Weights of a small GPT-style language model, trained from scratch on English Wikipedia: a variant of Muon for these matrices.
Each number is 500 + 40 x the weight over its row's rms, rounded and kept within 0 to 999. Layers, rows and columns count from 0. Numbers have three digits each. The size before them is the row's rms in percent of the matrix's.

# layer 3 MLP up, 1216x448, rms 0.109, rows 323-447, columns 0-111
099:469525410505527538542496456510513477568519488459516505522564559518479551558514454493469514497504428548442522454498432471451575488573517554496480420569456580464452503560461570508448535534460512436452563532448555487466474435501515515539494475448497500547476516467541580525545534533614481556469536522555520458512493552555533499478536554553
109:578512442469522515419493470513485465485556537490485537459407555505560433524536428538449519550530612502442496547464500482478440552526558541491556501465462510482558472485482485509516524470459521520504495544495475477497523559512468481506523522516499499518518529485581515558434440552539523512496558481523513489472495479481539447555470516617
099:523506494480486534534552545467512493445587475452454528508510456513483464426543554474476429542466572461475539484516495518559549535445507554500561467527474501484539520474476521448469471552439449500490535495455501549476465557496560463478596527586550490512543500523498463484500513502528427495563502501502411579470484484483459495454467461494
098:522538502553499487473477478525488484495479526477509515524538511492459497545535470561443527540531483474522491514484493551454554476483525556554537550438490440497501569500494477490489486588521616487600518452510546468518467476532540470499541514564498542522507506495524458529536564576500447526510512520545570594478481498458514530503529573451
095:448515470525508471550446482557533462572461557502472503480497514547521436538472567534478542512578511491478584545566528508483539525516534577539509573527508486546553490479530514487485513478520511507512421539579478533449541501550466600563457485525470526481472453524479478497615538526550543540488517478458535501404493412571558471520501510503
110:542490480555530467457477572448510541498528545505453548444453400420519465563518501554497478521485501509486451505547503519519483509543512516499480554500461499557430537483560501491530461473474506481552511470429456537521432476498521508483495526492564542455478497573460562490548490450540467493474482428553529537420525461488515509450543501423
094:492530520523436461536475472472538515502552498528517534454474573527500509499473590512514500461492473452562460485494510486498552469456550539554479494545428477479579476460463393498458527509482491446554522507506461543577488488512500591535494562515496492517507471481460523500598456518464426476551450504480439463445569520502575452490505484494
092:522516531396536584509502501532528500542461576486539509439440500511603490450531501580450511424447531494475533549469538516451563505536463436452599494564548528491513480522526498512441490539488466501452518551501536516507514491499481505511478426469503488460463483483522463480528504570480473450561452575546482499513505507470501512500516470479
099:491515483472500527532540555519579509478498485490514474537545504513467513486456502474420476539535485495481540497554466512509533521491541466563546453468485485528555523522515506504494566541486433537541466460475496537474488449616522593477507536551536485486509539479416544502495559500557539522524520546481465437473576471445552437448451455462
103:561528445511509542480512441476483493446465461474513512558500500500579433429512474575442485422523423505514498539530527537455481560538494511524468483525522522591462430555439585497474518456483517577522510554480474482529544488457574544520498450497488392505503474481503367526480434506459497510509505566542467485479509474490447539413512511560
081:541497500500508504485527513501519581439529451492473571444519462573529542613472468531567528532458517459472543381546490406435496548430485473469457504521514484527471554520467440483561529432524530500524514480485462420478454512526478539552536469510548584522511560545527478474557531498586513484487495434469453538500476455461552482456544476488
107:475500526491552504456513487509502461500511480612531520539433445462481451518464502514497426472467518515398520437444513446395435474462499545525459463530527516566522531518519554452508493478456479525607603482501474494466450490489427484592452590537513521507503511407492507524491497564458463511459540568414529552492491517481535517524508493486
112:470512508519563492476534490466490431441458433498506473545482450451487509449489498439504476464523554426483470482515570588498473568497420466469550444598514499487582515537428512504539517474523536503547488473457437488482547496440501514534512516498484492457486486511498470474546507422490574492475532462482483529532563485577539517478488476461
098:446501570454507552577425556507438491521549503496476525519455441523447559509422497463500465472471476454545473544491474489520535472524533456499520478481466461496484579439521460502515520444467482508532498514459478545597462526472499440479538444528485513505470464483565471443514541539551455449472576481526511480517456519554542537431460456462
104:506516472466523529462545517486511481470483481422473469457526468508485524492460519554529520494493527579496488503441480564455501444450538510501544544513486484485469594512505479502453486471501547488447503445531488419496354501558528524524521500535486471488469508498558568522473527518476488368472475603539473426549575492520458524485472476520
099:477432596414551534464467530443451546463532486410522539499445515460530478556490437543485518559446493492576453490462450489442476504554529461529453500448542418523515562538487495486507515557473455497503534512575501503518465513451467506502499525463471545524516550517474500467439470524507530507527479602569560544546525438502519501464472499551
108:522489460514490514547496528466463469509524480447471446567491473490590486567536446495527519471536479555459527535503547478434524496582497551593506435449499498489582496491563483460475536497430512542533488522409429480587518486542511453475472425505483516561547438562470458491555538524474458455507512612528500502496516480482506565527498476415
094:451441479411570475505541501483559511515514502487494413498439503551475494483558496436464484458424457520475506540579573471531488504583470500553550537404488520567476411501530454497419465541510460522492476378456498469568550501510454435531484471554491502546524556571488483554515533482491519518477510473512464495526502566518426515539430533547
083:541513557491459564568498530589537490469459475464448487501516494510450468529519483541501457495522452536515482568434501486510474523540480474489525525464466418493505576497483542598539476389537497419523459480445493450513466514635509494576465502487489517407477474480510429500505455463505546447545522515471545541490503469470505572543406405389
087:533437493504534518484525485442460483505466541479490466421512496512477468463463469459490508444537464502461487568428521517446487430554504451468544499516446486491415482538432532459444492424486520537558460479490524576462519529533513467386518526490508504419516514489461512523468510531441468508469537452495531499444431470537494481544469473528
100:523478442613536581510511523446484505450474524447461510581552526468511544538561475416551450458480458538565544469451477496523566480437505511502487492443558523531470455501466476474466417493523498517458541508471555462458507525532472446484521475433554441494485475482523545551506575526508597519474547515554517508562519522451486428517464485532
094:518498566539572502474480469490477491503479494499455552473568461435504467491403460491513491523454577600462519510477555443618578585536496504576478517472509443524487486462453452516593494480576509464466551609454483484546538461527475577463541414471490537450561506437494489519476452514472495532483459477455484452477416574534470488513517547488
102:506463504420490441527469484474443458544474512478504488483591481512514456511533439419482503462476496501482525544474563538517555477469445501494505569562481521515537543429534491475509518585438455598478501493482535462516498484556538485470474515500606434588469490566536504509542499437525495559449492430450473497497449492440465555441526496511
102:468549485479446504471458438508569497478486495450552524501508448550500522472552479480517550431545473516524538554468575514548518463507488548538494530529476476473528468486476489491432498508514525497451481443520524544451460452458626456511459477482493490401432505468388541517534531491475483530550536505465526531536521513507439499452495561494
096:540478516495570502510470507425544512392475499500440562509480530521484538489554508517473495467538452536488501491522534505525523478549471439505530415505503508531572503477481527568521525489507436505459523458483529501529465512501417445520505501514491558561536522536599495485511447525471499481524516502521562427384485530503444466600451522442
098:512410533512553467479445534461498439468499472519416503545506493455447543400490556514529487469474550543497539565470494457476422480566470478517511489483463561537535449507567530497482493473468511471489525519393459552466499474509534505496535530440487511534564582546499510536514518463477439512544534527591563511552493500473604512523467499461
104:480484496488537486469516487546532556511545387511552563530477430501574424480494488554604474486540577508477467568552405519448546510547476416588513479533494532532497553480508492534530518486521495465459454499456535560532499517528475481518443491520531539459514505544480463494513530468482462465519485506472508537477551534548538535509483541486
089:480429453469468544477554467500476519529408402436502495561499525513470518450456436424480456513532503472536460536480377426493498427468575483501520504532487531481489463461483512554505482520493518481471460496478462498520527497530522453455442534455487413490456456536567524507526474467472493537495505542621439442525522487473492532508514516453
090:550481439495512491466514480537520506541480561530546493487483497517494560465493509482486436523556515459501462497458507424545517495544548489533473448429529464517528492518506510497513451512493453501486523475509409500523429475530494529514544518474491498537532456546496483554536582531547387526520545516542470472497473575404484479590527515516
096:417462509488528537545429544475453498568457537518531525508535489564562466454537497461447423465448455482528544497605467534463393459436508518504501548468541498529454460493550533499486491504522497518480476495496514475501517481465545518435491489543552535445576503527534474467533525495452527495550533467547533511593482555502526523528463550519
101:568519522509505544512483548543550501463473455511444479568522453456530485510540433514497506470499464514448524419457451419523575506506503473485478476430510572468507523607436489502511480521472443488448511429511481437438545399567473462568442506508450497417430489506545463484520535434488492488466472431512481516449534456497504530493469439460
106:562518512488509556523540464603524431571441469487514449497527476447493466524483508530451420440547542527485455518549548482476508470502564543528501488509426556470488534484543470485486464459522470446534486506503580509528464433478540433506462523544521497574504460447513584527501573446500495492553580521446485543481491471484533543565482469463
102:543459530539533487424477472459525514531596484514408414479496523548472455464442514465461487498444515499510468498485459492489583497459523484403534522553455466486518512459488475536505402518534472552541452490504525414463478428396526482532479460495522456522497495574509430451440466501495469544488567496478523446505491486468477453452439473441
107:487580521505482503550448510511548504509478470514472501440522514415561523481555550560511544494495389503483515524439489483541562540568430552496478538531524509530471525511498441537459478475509507486451543498472482501493422477499572480576493544556466472464491544569497493539498495485546532476528514472450537489510487417461510519518474572476
076:522509548439525512524554542466460555454519484533463560506412547531489501419555605510540465486575522483503466496435543478539542489441505544456489579514505476513480484488572462506427502490461533462487420491494457500407474476532432481472507498523439522465427479450530546546446537525498585486479534496479435435462513496536468553543465457549
099:480527484480489436459503520523500509565599507427490539490562462586530554493514504539461528469510473505435535448526512442532450480531436472503449546576483460504505524474435508509506491493527524521560533511485487477553506493460460468483473511479502480524525463538550479489499502500483560566424531554547485526499460525510585473492492421448
109:466467511522494498512488526491488539477474510556469434516466525511440560462453454528497519499512513475517555478540511498476505523468455505452481550534394502575434523508462547535444379480534484561460498459570547465528492501538521457544499515548518439520446575482494583431447481474475510500454488546484498473568489544480465513479493485471
088:507494478506479519452476488485506479601531385486470505490432518510449570501493477479516520480493476528539432512457497502526470454530455464448439509490551541492473428394492514536477486499544543576472508534522470522539521466525470452550522569566475508476473451450501391544520429443563453436551496588569512533508545505520575576466450541521
102:439557545475501538477485519480512434480507549512590491469444500529568499501537480434468490580466525555456492484485520512480545504416485437537484361500447502485458470479501493424509528431491477515495453496515469543457542459497479505573492532473571460522502548507473488556522503468536506460492503564527454450450536611489497493487549528497
098:450499498547501562486529508547528507547469391465536451565569508457505452507500470424452516534483514487492535533562465524434542526475459540494532529461506505410472460506405507521481531508462448445466491446425572435477537489538485542542542534561448559517506536451516584516527550533550443526544516469531479462504493519453537561510442483526
094:468530476469478510517513426488553481454549523525510451532496483575479457514530514543473515519485473495493460557556499532500536513500489543489527525519511499480520492466472531455535527532547497451496452465524432502542539514549444438462446553522542566560434447556515510451407506535501523497553511447468517442496492482486491455602518547457
116:500446481484525449477510556549482508541492514566545468476456488509541464438496490451430568457515490397501445456547507513440476517508494517432552545528520493470447514537483492569479483516502489456480475514439458492507463463563552479577479455485511524572541515473444498488496458489496451472480632554436500421476384512512474578560481447525
108:522536447481526406550537490512458510522446481470555470512504522519504497481548513542512447485560516580437540458493471437599519465571491421530480496543506559526503517537531508551492443403473521493450488510507528533500470449493560477510468547477473466508589471494490548423525483511544557503544494538494496432489500512488411525530490461528
101:463565523584510469458486482510472555485478527509530489423561500516388455524456518473519524521535538500529498460581499461531524518544542506492478467523450472532503447488511528468611527449479482509508487442569566512546478515487468539476476519396477534471497460522432523570481505510529523508478537505538437534601498478532416505605505476524
085:483512496549560534539455464550477432468390541515499465527542447611512421493503521494478456507516518531486565470519555591418478538546520518521492537427444506490454557482492559494573556440399517493507550534548515494526476462433530479433382504495510583534495507428462552470492464546521504540572561533495507430591492536506478475503496484525
103:479518489526523501477454539531554578573528487451481435552478424470477496438562574533484468447458519529457482490512486510485545472540528451525489469490479549536465528512567482569508538510575532455488452521483525553470482531453496522543549535472490475482492517518508483563413498495572449491554525490497525526475498547515553490454549530505
096:474526502518548500522477523497478513431556456485542493487507573544479534499557497480468488596441460485469530581438617522538531522582451472525475434566522488530548561469531501518573516530465449545468580478475449484573449550536453578486464600507517533511520478514484479510516558498446536414475420456469501461493506566467518525458543529461
098:500547507495534476514545443375451515427505465645463525472525504451409450474494502452520450451458503486538513487415498471500472472519494501467481497488504524437522489488553506507481494500522481511501467486521480537453593461495590470560512465511453530598522440480461505448500496461511496498420516521621561463520480480533481442495446430478
095:559494504479455462575535581448508467516511436503502504607494509514502483559401541468498495484476455518493567531579494532451519579485495450519510522434507512475537538430443476467493453456478569452474454501466497542463497517574479525509484551526554506486547493435486484514500489535465496450465530512527568480524566544539507512462482536490
103:467581470480465487535478495560434535542576500524508487441525536564534408475477478533550514496456506505554472497491493504464486450443548536484513549479505600471487500519507470518535482445474550429533405434499473528470531520546552495557484464538430503453500515570512492509513555524557460472438451518549516505461432501427567533541553563453
102:486508485546486531499583497501464473542526528441499472554501496548462516553515501527445494456494542496527499484547540473589544474487483491469480480505461507485477499522494541506506496516606540498503512495489470556480518500490529451511501474416495554558487510552508481484514542443580505497505577557577492530498450521435454556520471506455
099:557529544541537516491521539496420497480584444465495474463511446454533544506523510491506541504466480454516491508479460485489496546524480496560521556495455479498520483472556521498517483511473510555449540471462463560490503448434423498546542482529539514481495503522480498497511505441533537468468487524488510507471555509504519494468520534475
115:572505520541520527476521488495435529503524398566536578507516506485454536540495469523512465465507484497517525482471449459564522486492420610612544490479440495489466524534505521506450593476503476559478545453494558441522576563553435502524479476532487531480429534488511516508482491541431453520434515591520559478519537551510535528465514511490
102:552518460498503507463510485501539500527437490448472531536460553497552507480510494587434462523532542500506489432569517483541531462507568497499500540450580481539466574549470514537501538494487507505550522475505495457476585536491479528489505503537462488500525447432534513557480470447542528523473433454525445517520507517516528466457522528440
109:506525477473428462547523459482456589510455505485510504470498456508549419502533461474561598481570495533503527502466566508544520577506499432495504502456528482550493468425523491456520465538510507457500574485516533524491527517513486507528515468504492580459512486466507574502445539578519546495459413514534504497517529466394546478586470565488
103:496548579499499468436477536460493520505570475476512518462499456478462540507500454470474508542511576495497461482484455483481498429529478519525473522576511440480477583520533534525465413530533403533514491535500511549517453484451519458480476501496432505512610515473416461527451530566589438562433619528518467545454521527509489467482536469517
106:529465562508462523435511453474521510494461501475425502535535540556512507529458507436530468454575509496473517503526594485451540476530465481462535509524606445522483425537492526434452474514578527519504521503494499466457533529570522444537521591517525532505527473556428538570486559447472524567423590509482525489449496495536527540461481581526
098:555497490467506504476556486571412491546463488503465527578505500481549507420461479463446497511530446487484482507506493440498434432530552463627439503463485494464556456603483511432551507469600411531510505546497539500502550510516463528481513493523491456519450480549501453496533511540524521456466400474569476462513541496487506468512535480538
104:451505496434492574443471472519508446434568527474503452551486451475504479439562531544551540494486474579396489491443576529555482497474504511500501566527466477548503508459495535482419482471501442453481566519557523503510538445491528483535536519484567455504567510498466466532449451548487461520477528492560453509406554519531450497431446518537
092:429429522428519525571504577464516443434519530526476472494469514462523457471444483490525487595494504457519540477541464498443570557467498431520588453500485490539499493453487541545565499470515505546537502539489480530492495505473463534416480521553481518515515504503497456560506559486503521438417490463576574522476470552470487452488470544490
103:528567509498468447467524458480485501454562525471480489469502508497409506499450495583464523544543526466463491553568469510496495480489410554532522437499427503565525450487519462575495456517496553509533446471571509474483554514486497592532480521527528521485466576570562576432422508499512513517513517483461469461497437518567503524545425518455
104:521498538544515502452440489441484480441384548510445525460543532428469546483477499523577561504502560486547564472475543511468495504516491470414501438410587519425456424449482530508508522560481547459538547506514469537508457437528471543473512501568473515467412490465499455534454515550467445423479480501504419502474526506434480576520492527446
095:539563444493471550582518494466563556516455422524457532506509489548536504478513445501497562519487474455514525478374460516488579413514546518521489460515421452515510517499524509503491468498483530437481492516440506481494574495419516516497566504557565483465598506476468468513468467453511477510551457449505465596516524503527486527457445483492
092:506475561547474509453482497439521511471458473503517409488529459541444442525446513449456500465438549497530507506456527543502474518507536578555477529462516481554515506462499475553544528535556454461462479640525451478505504538540483555441407506463493491464492439523510516470426494565515562502528471453473494508531505528489527461523533442524
102:466517504413543470532463501505453497550532497453499520579478465507485533533547490502523460562488497516528523529466489478550559469515555473452449444521501488499491443509439505454447522532500494528478467512559535493442414525515483603514484486505480499453534552489509508501431456564505552474539515474520518465502488491512513505570596430504
104:599552504507505522503506495520540475536520550527492505511476508432475511534531555517505376511494520425501501503518463538470465484498489448565501548586554487487546504436511506493457471466498512477525528507500427505558483525510474505508459507500577468437562511591542495498583545457566501532469513480496513491477584489521500516448505503505
104:466555452575442496514506548464518499508491489494508479521488425460488529448439506447516528541476490453585495499492457427472461574440492508480505566432514507538492480494506490512505486488452460446532499576483478561500474511457451490521523510553499486509466412462455516524528499486496506557507508429518506520536499405483416567463492492491
093:524501526542482530530506524462538501497444453551501517490457450546531515496455521434415579496449434532529527531528431520484479482503461455464422471544576566496523562507526510455522567455481413538485469512597507543440477486393493548495492423511506540496515574476523442421513435499489447502534471576525529575494459505478477486452445438452
096:525482558488536510501455562452480619487495549523494446462434466491524369450501522467476476505452535465528542531578557524410448537547491462540534507474531513523444589436558484439480527472417452511501504464443501519486524464429524430494547515473496488524467511453551479568547475481460537582469469560534514476547564510521480540477469522480
106:561555564501429485455479495461568589444510482504514478554548513477477506503468536518455480540395549498526514486492506485532520502498542489572516505451455470453568476463579543512517445510499567531522546517515471572478501477562420526511533550491515475517464571516510494454507489516494555461449468440476484501452485524468431505535503522519
093:491519589469534536527489454430469441465465459575464557553526484496463527482486513489547538525548522359497542572567552471510450450543497474494545543494537519508508468445507450510458546511504553464512483504479446507500449499609456523594559527491432524464487517442496482525499555573501530544526535450533470537435518452594500523514511551497
104:488546448524522515519485486433440506489496470470534493590566480407476433451521514533478398546536581535487520529486498503501459450544506544482549509474417551557435561471476469491480480559524477528507518555545475474593527460461476486547542470561435451537537552615473548493417482479518508547462454496507475459494479485447484546512484496487
087:450519585500452588479496526490505610521543521550449513451590431516573492525558472515443504506522470512512451484442509481553457509552571489527476505493461474460475556546475452561521511503457459501519476463486536555575571439500508474426503504440466492485446434482564449510566472428539559485475509511498565497508564569508489484528452590508
100:503525460535532550571566544471539504475522422588469538536469496480418492505465434450472434516567432530482466514484493534481507449453424467484495627474538530536500522514553469563477532486509484517431516542444448503489478513541461554496422413430555533526532504537429502451561437508492437477476500476439448481614483456516494510532494558534
101:527494519559506507470537514502523503525488534523483508607491544479470473566450516499527572417515504495433480578520521542510535500493533454465496494449534507511498497511544533512525507530471467468498559477523485519475504461511429483455434486502469458482500438512486480447472485573453522513469485505498531576499538520590449443409480431571
104:467499579533511484459490486537491511508542498477494501537462493505454496489453454437558426444535482525506478535507565434572511539510436477532492474606495545522507577496489483503501517450513518525546476500467495465554514531518468574408525513489515490476552520499533471509463459567537423531454547420460516458515535476500554464547448557525
098:524491523455457483531519540554491483520542505493466401433519448566504496580526488516455489517489555463478448489532499536506582475506482536474483493489449426450493486442467443561538557487535503506486553416478511462469515544555566561489582518638511521517527505528518459569516521433495414502469443477564499493513489498517538452467466546510
102:516494557525451556489525463514499543557573510486505533560557508519462525511438556407485533471563571483470467418525539529565548498435435498520612469474433487450480493449491523469550473541495485545491460534486458573493548489497485537518476506528441572487550433472493471555464580558481460553496512503567577502537541520502511600517523541454
097:468454481402457430505520488526510452451546470490446509539567497499511477513504481483502486462602489512486521481475522533619492492562513534525602510427399496525529537539464467395502442553485444498477483527527488565499450530518510522468481488542469489512517502450605492438455539514416542508494483456463455527515463525501531476461484461431
100:496532463479503508481431484477460575456518532469427525564516533485459449504520522486480473500500478458557478515506586496522609548494563437511482519486481531507500470538544505497457505560368549442502489541498487467485557466415489423573530491584557510462460528480426557530411508536515443490517472459509509497572462473566456525501534483512
097:513456490506538553490560527450534494516501495480456517501536502532430520580468472426542487404512522567445499576497516481477496569491520518486456458457440472418476451452491491452579494486504548470565540472529532565602497485493490495572520462405546537464449513515445530530462480408477462462593489463486467480524557454461426504517517439505
105:545486469434530481511498497498490524471501485531499557521474470470522533429434455547489483523485453487499510511468544484542529481487457532405563443491486526496468534529562549531537552506484475504438501475535635496536524503556484513494477500488488537588533487571426507455488513552560445569498530505490543558536483474544470549405551480517
102:475473441492446499556493501559499559555476461490451506526503478479496531491466508439481472491499556496470458512535529531466458526505497456499502602464509410558524464474498529515515574453491449545490542524491564540508460531521560472495496453525515522472498498509564527444451492538589533493530487523490459545537495478521557593476562500496
097:503481529440543529430485532415521513481499449583540570430483451490506525473525500445494546505532484501527503535510506481425490533450570450421484446567529563537464417502551446489493447486477515577485505513519493432424461517503566456511464504398462555499495524571393521494500514510522471486533542430570461588475561471507488583391492498520
099:452453482530493542522465514478481491475559510505480509505543521507484542534497485514506515479554533521412494509543500484520503546465502559462557505533507460540512444466489453522475469431505440508529556483497513520428503513499471520487442444572472498542533559431497515574534502495470526465548501536498503449538546458560466473505534470540
102:523544507532464460484445457487518547529506517439512529514469538496507518433452552487571470558488516558434460476450484482532467462521577453479539518509463517458506564497518448389516463505502506531511450479529492496427517497545489564518479485524466462517545546468486507580463570525449538464487432545515517524469390551520466471545509544526
105:472495448516522579503403451491536487458506486448507490469544535420503505490512492481528501514519514546558464546452555518488509490511460520564503465509536512450572502537515575463459512499520508488449506567385500478406512474496553416423524512379474490510541507506438467479521452420491501516519555545493510510533462520489551538519517475585
099:531542552488516461514556551519450486560552538546513564463493536482518484510563480562466530544511518555503481451559461564498487490507416506513477510568585520519492456461486552507528579506433496448508526512579496470444479508505493430449469567555460516537533521541526553405494584515504482457414546494524546436408467496484501457494444486494
107:453496424540506495497480471472520479425534451408548488522499462491503545492543507490502503492470477543491446554506403528539482445522543513521484430546476509502524521465551471474467485551433474475468449554450489542404503502508498466523464606534533490556520555431429489526503486540435554457480557521483511439480512503456452567464460516502
098:501499522436483513515464456518474484490598477558530540533503521463545437496480391500568512514473492537475495501587511465531454465485496541452564519596468523548460436485414450533480493381503535517424445519534469521478540492504497451536522489528484558511542525508510456569511582479491535513513516513543556470512510504514518513449479487465
101:471535483464495489466567460478524455477492523486542476522458451534478526483487472536461528578500474546512485486434519488539409481509489535518568576558484475559465523485472500555490483523534539452462466462540441499442420530464552413502549446520507512439526553486495506538509506451501557515478550556564492436529476488526505527582551493482
102:463477480505558508473524471410512502542544469529467520513453500455418442513489526552442462550562572457537554459521527562495469454496537458525522462478435479486462466541482510524489488479474459507486480476487461504528425534451485476538476480554541479453449470493450490522544536486532539581529475511510527438478489465485551501497552546532
095:500538508410465477534513541519493499551442475520467563507503498496531510432501472526480556560601553547524603454539461565495466473459526483454470426481546505439533572523437475607521456522455516459574551422524504464426528524515533493514513468445484515518501498538448528471501507596509502537570426517551516462550428513501530511519470507471
089:571501473531549513506465507587450472489490513561511463527544493433482484497486469421455463483488477558507528508495495473531536508588476497490496535446531480532537497468521529529509510511535530519553561505541528580547499551448452477510531568561446460589536500519549522544446518474406481524517567493502478423521500552504517546466514556519
101:386470492493454477499478569464487484440519575527510496471511568453510521560535490506485555480494484491482483571478459489472426497513430481470462554547490534534476528520558519516492440540524447516576499498530489478511518457511478555518529544488458539513546479570543491516488458575437470496533461479611500494469462449513468488466542476499
098:529557571585546498523540575525506511496532490560549507439487479436438516398472487488422509481463546441511497488517446508569514555495503516537512418547492457513462545483486512544493464463477446506500540495461461424562566558456512492492490519527412502514476482443435493513475487457476556517483452457403391502433524542477471477561496474483
102:365520399559461519500508492521522470561433428555445533515482530551469465529511511478462487528535440468394463396542484551504515542466543483492455529429439492514444482459518496539437537475476504480478462524517485523450556536475524527564472456469559538515417522473441503501517573498465537493508449455518444427540566483542488533398514535494
106:553509446495494541512459481533537507490506449513467477529483519454491501477426561488482509513509520581506558493481518485512422418562500530506470482495495444493527427549485460541533490545385536489563461471476538582476517496484548540456438548496527573532461478481473497533568449505567528533508540505533436480515529511457523508497434533458
101:508524574520499525443532430469513517480522440468489457460490509518581467513494536535481540580472498464520478487479549465499481541524469459575450513510525433548483391575465495488545505529477509379468529564527465480467483591487467478481556536474461493523541509512515488481502452520459470556502536537495527495443520507480490469465411511472
106:464446524512493480495524505533554432522424504492511499540533480476551532464501471490524545469440542474476552487457520527548497557478507507493411461482561535519528465430476486471507492564444453500521529555461555507511444533503490508493549524551493489497468495427494494556445509505534461464478444518452507488423491451465531444510521543505
093:497502484522492514519470487446536536429542533495476508532490523523430493447574466520492473462557479499428510505520485455500515510483451477458489489470484423503488499519456504512502592526515494486491450466460590553526431505518466503534510468433498508489454477553426532524450449379550565536501475506556540470508558475504552439435445534589
119:559522544419573477511507466442513511520431501558603464510558448511505457555492491381507481493521526445511525406470508544548576511468460490500503497494461488482457503496496436557565477535479470489553544476540511432464516514482530473486510475382510559520487493517503539467500499401491549530474523526507482483466561512480453523419521477524
117:581532534470498535442485512535522535539541489460405517486420513516521537477559491452485544555473510476548500476445533420553530492459522539528516479454514505427498465563586462508479448511505556457462525470528496457458532532427513516503393496460504453541519525488556454474456491502489515517527487448488473439513498540531500513464530410535
105:534525419472488461523501530569510552426433472536524403487552494413466527508550535520508475547453487519494419493492511520481487440513529483498488523506537477472543499529526477461511450460515470480502515535508477488466491511542498450479520492478471479547450505526469517498534481499393563524473496506462564522513568496539524485484544507567
098:512511498500590434532478518492557457501550493472491453483596505490477483496479619415522471544508468493545455491446622440436493439430473506487513517561488538514538555576555492527521468437437465549460376505457508529567533585507454501429501497480489503542512519442480588504523476507518504498481528526535541493537557584545465475481528548454
103:491554540534566453558519460497542584474531490526512501489457520470497468533528474514568465521505481534506485507463436495474527503572539491488537452507488485516477511518481398510510538519485454429521482504507519525443504473492541525541454527464489483490469420490439553494415540482555493517467558471459545565437609466539576448495510504555
096:581510570479510467494521539531503489481488447471424449430492562504480531490443527461506535503484490539465430478493494481457534588455552500468526458494475464487516530438528587475501546508518516522540575557488515562481500463434489438490518489510507556414415480475532475510574516543438482502519551491563498446474401523522553499577451478533
103:563561504498425472481400473542489523486446432443432463513541482477421494518483525472509402512512519513487469548526460460553494467469477505445501481489515469465486532529554516508523498462472549578407523499540526578516457474496540563469460491431569481544471516466504545496509490431544493485569484515485462464556511411476525531508521517425
111:492433518507564496490479515405538533480482561629546501485470513494496547553533490449451485479461514456546576586479502534510500542563417507495489495516520497480469470465473496490502550505539510592521462457466460458487447574515416481453525511501522536498455497530551484509529416511588563541523513446453586556496513489499425505543493504532
105:516479451564526463496492530558494533473490490525553500476463452557500561420484438462536525526535557505499462507442465513467468499498491483474494507470492540503523521558547541496461505465467511526540515496439479462472466500500469453475477554514496582485454531545466495483474537527515534399543464589562514456466524497516448487504592520458
098:543473536445518492494530552514379542513389529440512456510475525515513506501451547398489411379533524466489414462542548506513476418527527566516513490465474452457479491484523570502542503537524521488494495534483507493567470524473485492465500469541445465461553530524537558456528531504415519464506501498519458507537538511526474510491563430499
101:492542582519497492523495448520446506494475478477508486529523574469484502528511444529513579459462495546532528587437471549540483552498506481501544560425494557615584517509510489582550490513508555525438544458507505489560540521414498464481530418549554530488438492475530468544557547554454484546569513507537509530517488504433517505454471438461
103:548471520515483479483538508495505562495399445542431543524504512469483465521509526548572459578493556479473466470472533493507541511476493532480536546529548521478523537467497465551558504538529474460483522479486461474526418506481557506481475432503542535510506527471492529477573506455458488498497481533467465558417506451508468526456542534462
101:527493488547408449473476479521570498491455446462529457514516464524549544505555453510543520475484446481478512549506430505490541529442475442465492560523454519512582498536527442484578456560535513491493469518493447470481357611525600491467496473510502456496476403429485512525499541505466518501443434511529499500466491520498495506496497476451
099:444465463521477409440556514529429512511464398515562531512522509559475462530511502405528504507497557524540500527519450533460561478429449490502459487447491424471436467497550475523486578509457497484466509512509462553570499529533469605450535485536518536497491530458520447431485496507454497483526446498470401586500482473486485454458497489507
105:494455560548533491506558511494570496483423474489486471526505442546481512589555456588553463528529453503564514456506433532466503582482490523476527544463571465473547515405455501453460448478551495448519469485551561460520450505544495492514370365470549577472519458478495548491470513395498523519507562524469558476509473514512517477545456451496
104:551442511543448485477517504502475451499487454471544522492507424527550498413570530483503470429521506550470535479555449509464545572438568505483466509545484543486446477440454506530524510466513505484574475557576513475475427495497541471442545475533428461452547552454534451529485495519538474488490599532534466503530523504494506545573520550485
097:426505451480509498540502453446515507474516481516496472431472468481520522462486488511471452525542525434426462487543471586470460515488481563484515542535534502447572492442469478471492460492457500497508536534487581537589446517520554518563491520509490578441473495501508529459530581511526454536512446558466537468532536527469460504497549445487
117:521459495585539528517454502481524540524513527521520512542541484557498552507418486426493463437522535543487469431553503440515501445523470520485507485471549446478487490464513573470491493509496555472487469489439427470493578492577505505489523547455557482481537554528447555555567445501528438583608457518493545498473488514477548498485469531497
091:514544457528434543479587520507475548538515547423472505509508439540491547542463475449458507514459515503485531509501527521565526473498569498492457454535490474516492536471523502457498520402537495598472509449519569494479468466456513554469424554470462484495505447488512476506479491507578525463543498497482455484493468447454559483529425487511
100:486508470459561455543561490442479525471454479501525423471529445468453463529470523531513565510425522515477454445471542529486557472463466460515477536470551439501422464546487481530513593515430458444489523509472474494541498490531501511469450504514520481483523518568514486515478538603477501502477469465497543462559565527526499535396590508433
098:535463552453485490561513463481576515511565571538447605510468483488538565477482521534441542444561521519455572544499579452481481524522444519486540424471477504524513566507545505487567494495511492503531540462538512512532534500527535530496526521510525483457463519443503541502509392535483553548481523551452473509554501526506421527528470439473
105:525478572452521443510469497490527504501507469521517516548494554487464482497486484502606501532494551471415557471523428503481482458519520563548463468534518498477472589477483483557499521502493457556531484564503531485478466560586480478553519535505511493499523531498450538506521490528534515596500481515396482575496459468521550505522485561523
092:442470496491508513481461447470533535452493554481478425500466476421510490589504524464429504523434438507497524562492420510468547545509543533429517506462495506478474440417540485517481433468490444488444532570555462524468435519518534500507513554545612536536523550549443571515551478513460464497509536467456474464477496436477454515403489444471
102:476497505522447502560559513547426526551411412556473566497513570420511449464524445482548556491456497504480546542488494498427553493438464427431478530446575452535490520513527539487493484481561576550579488482475580472456552528495532474494552492455502531520526496519503446503498474441514464490449518513507577470519472493559526517523524500466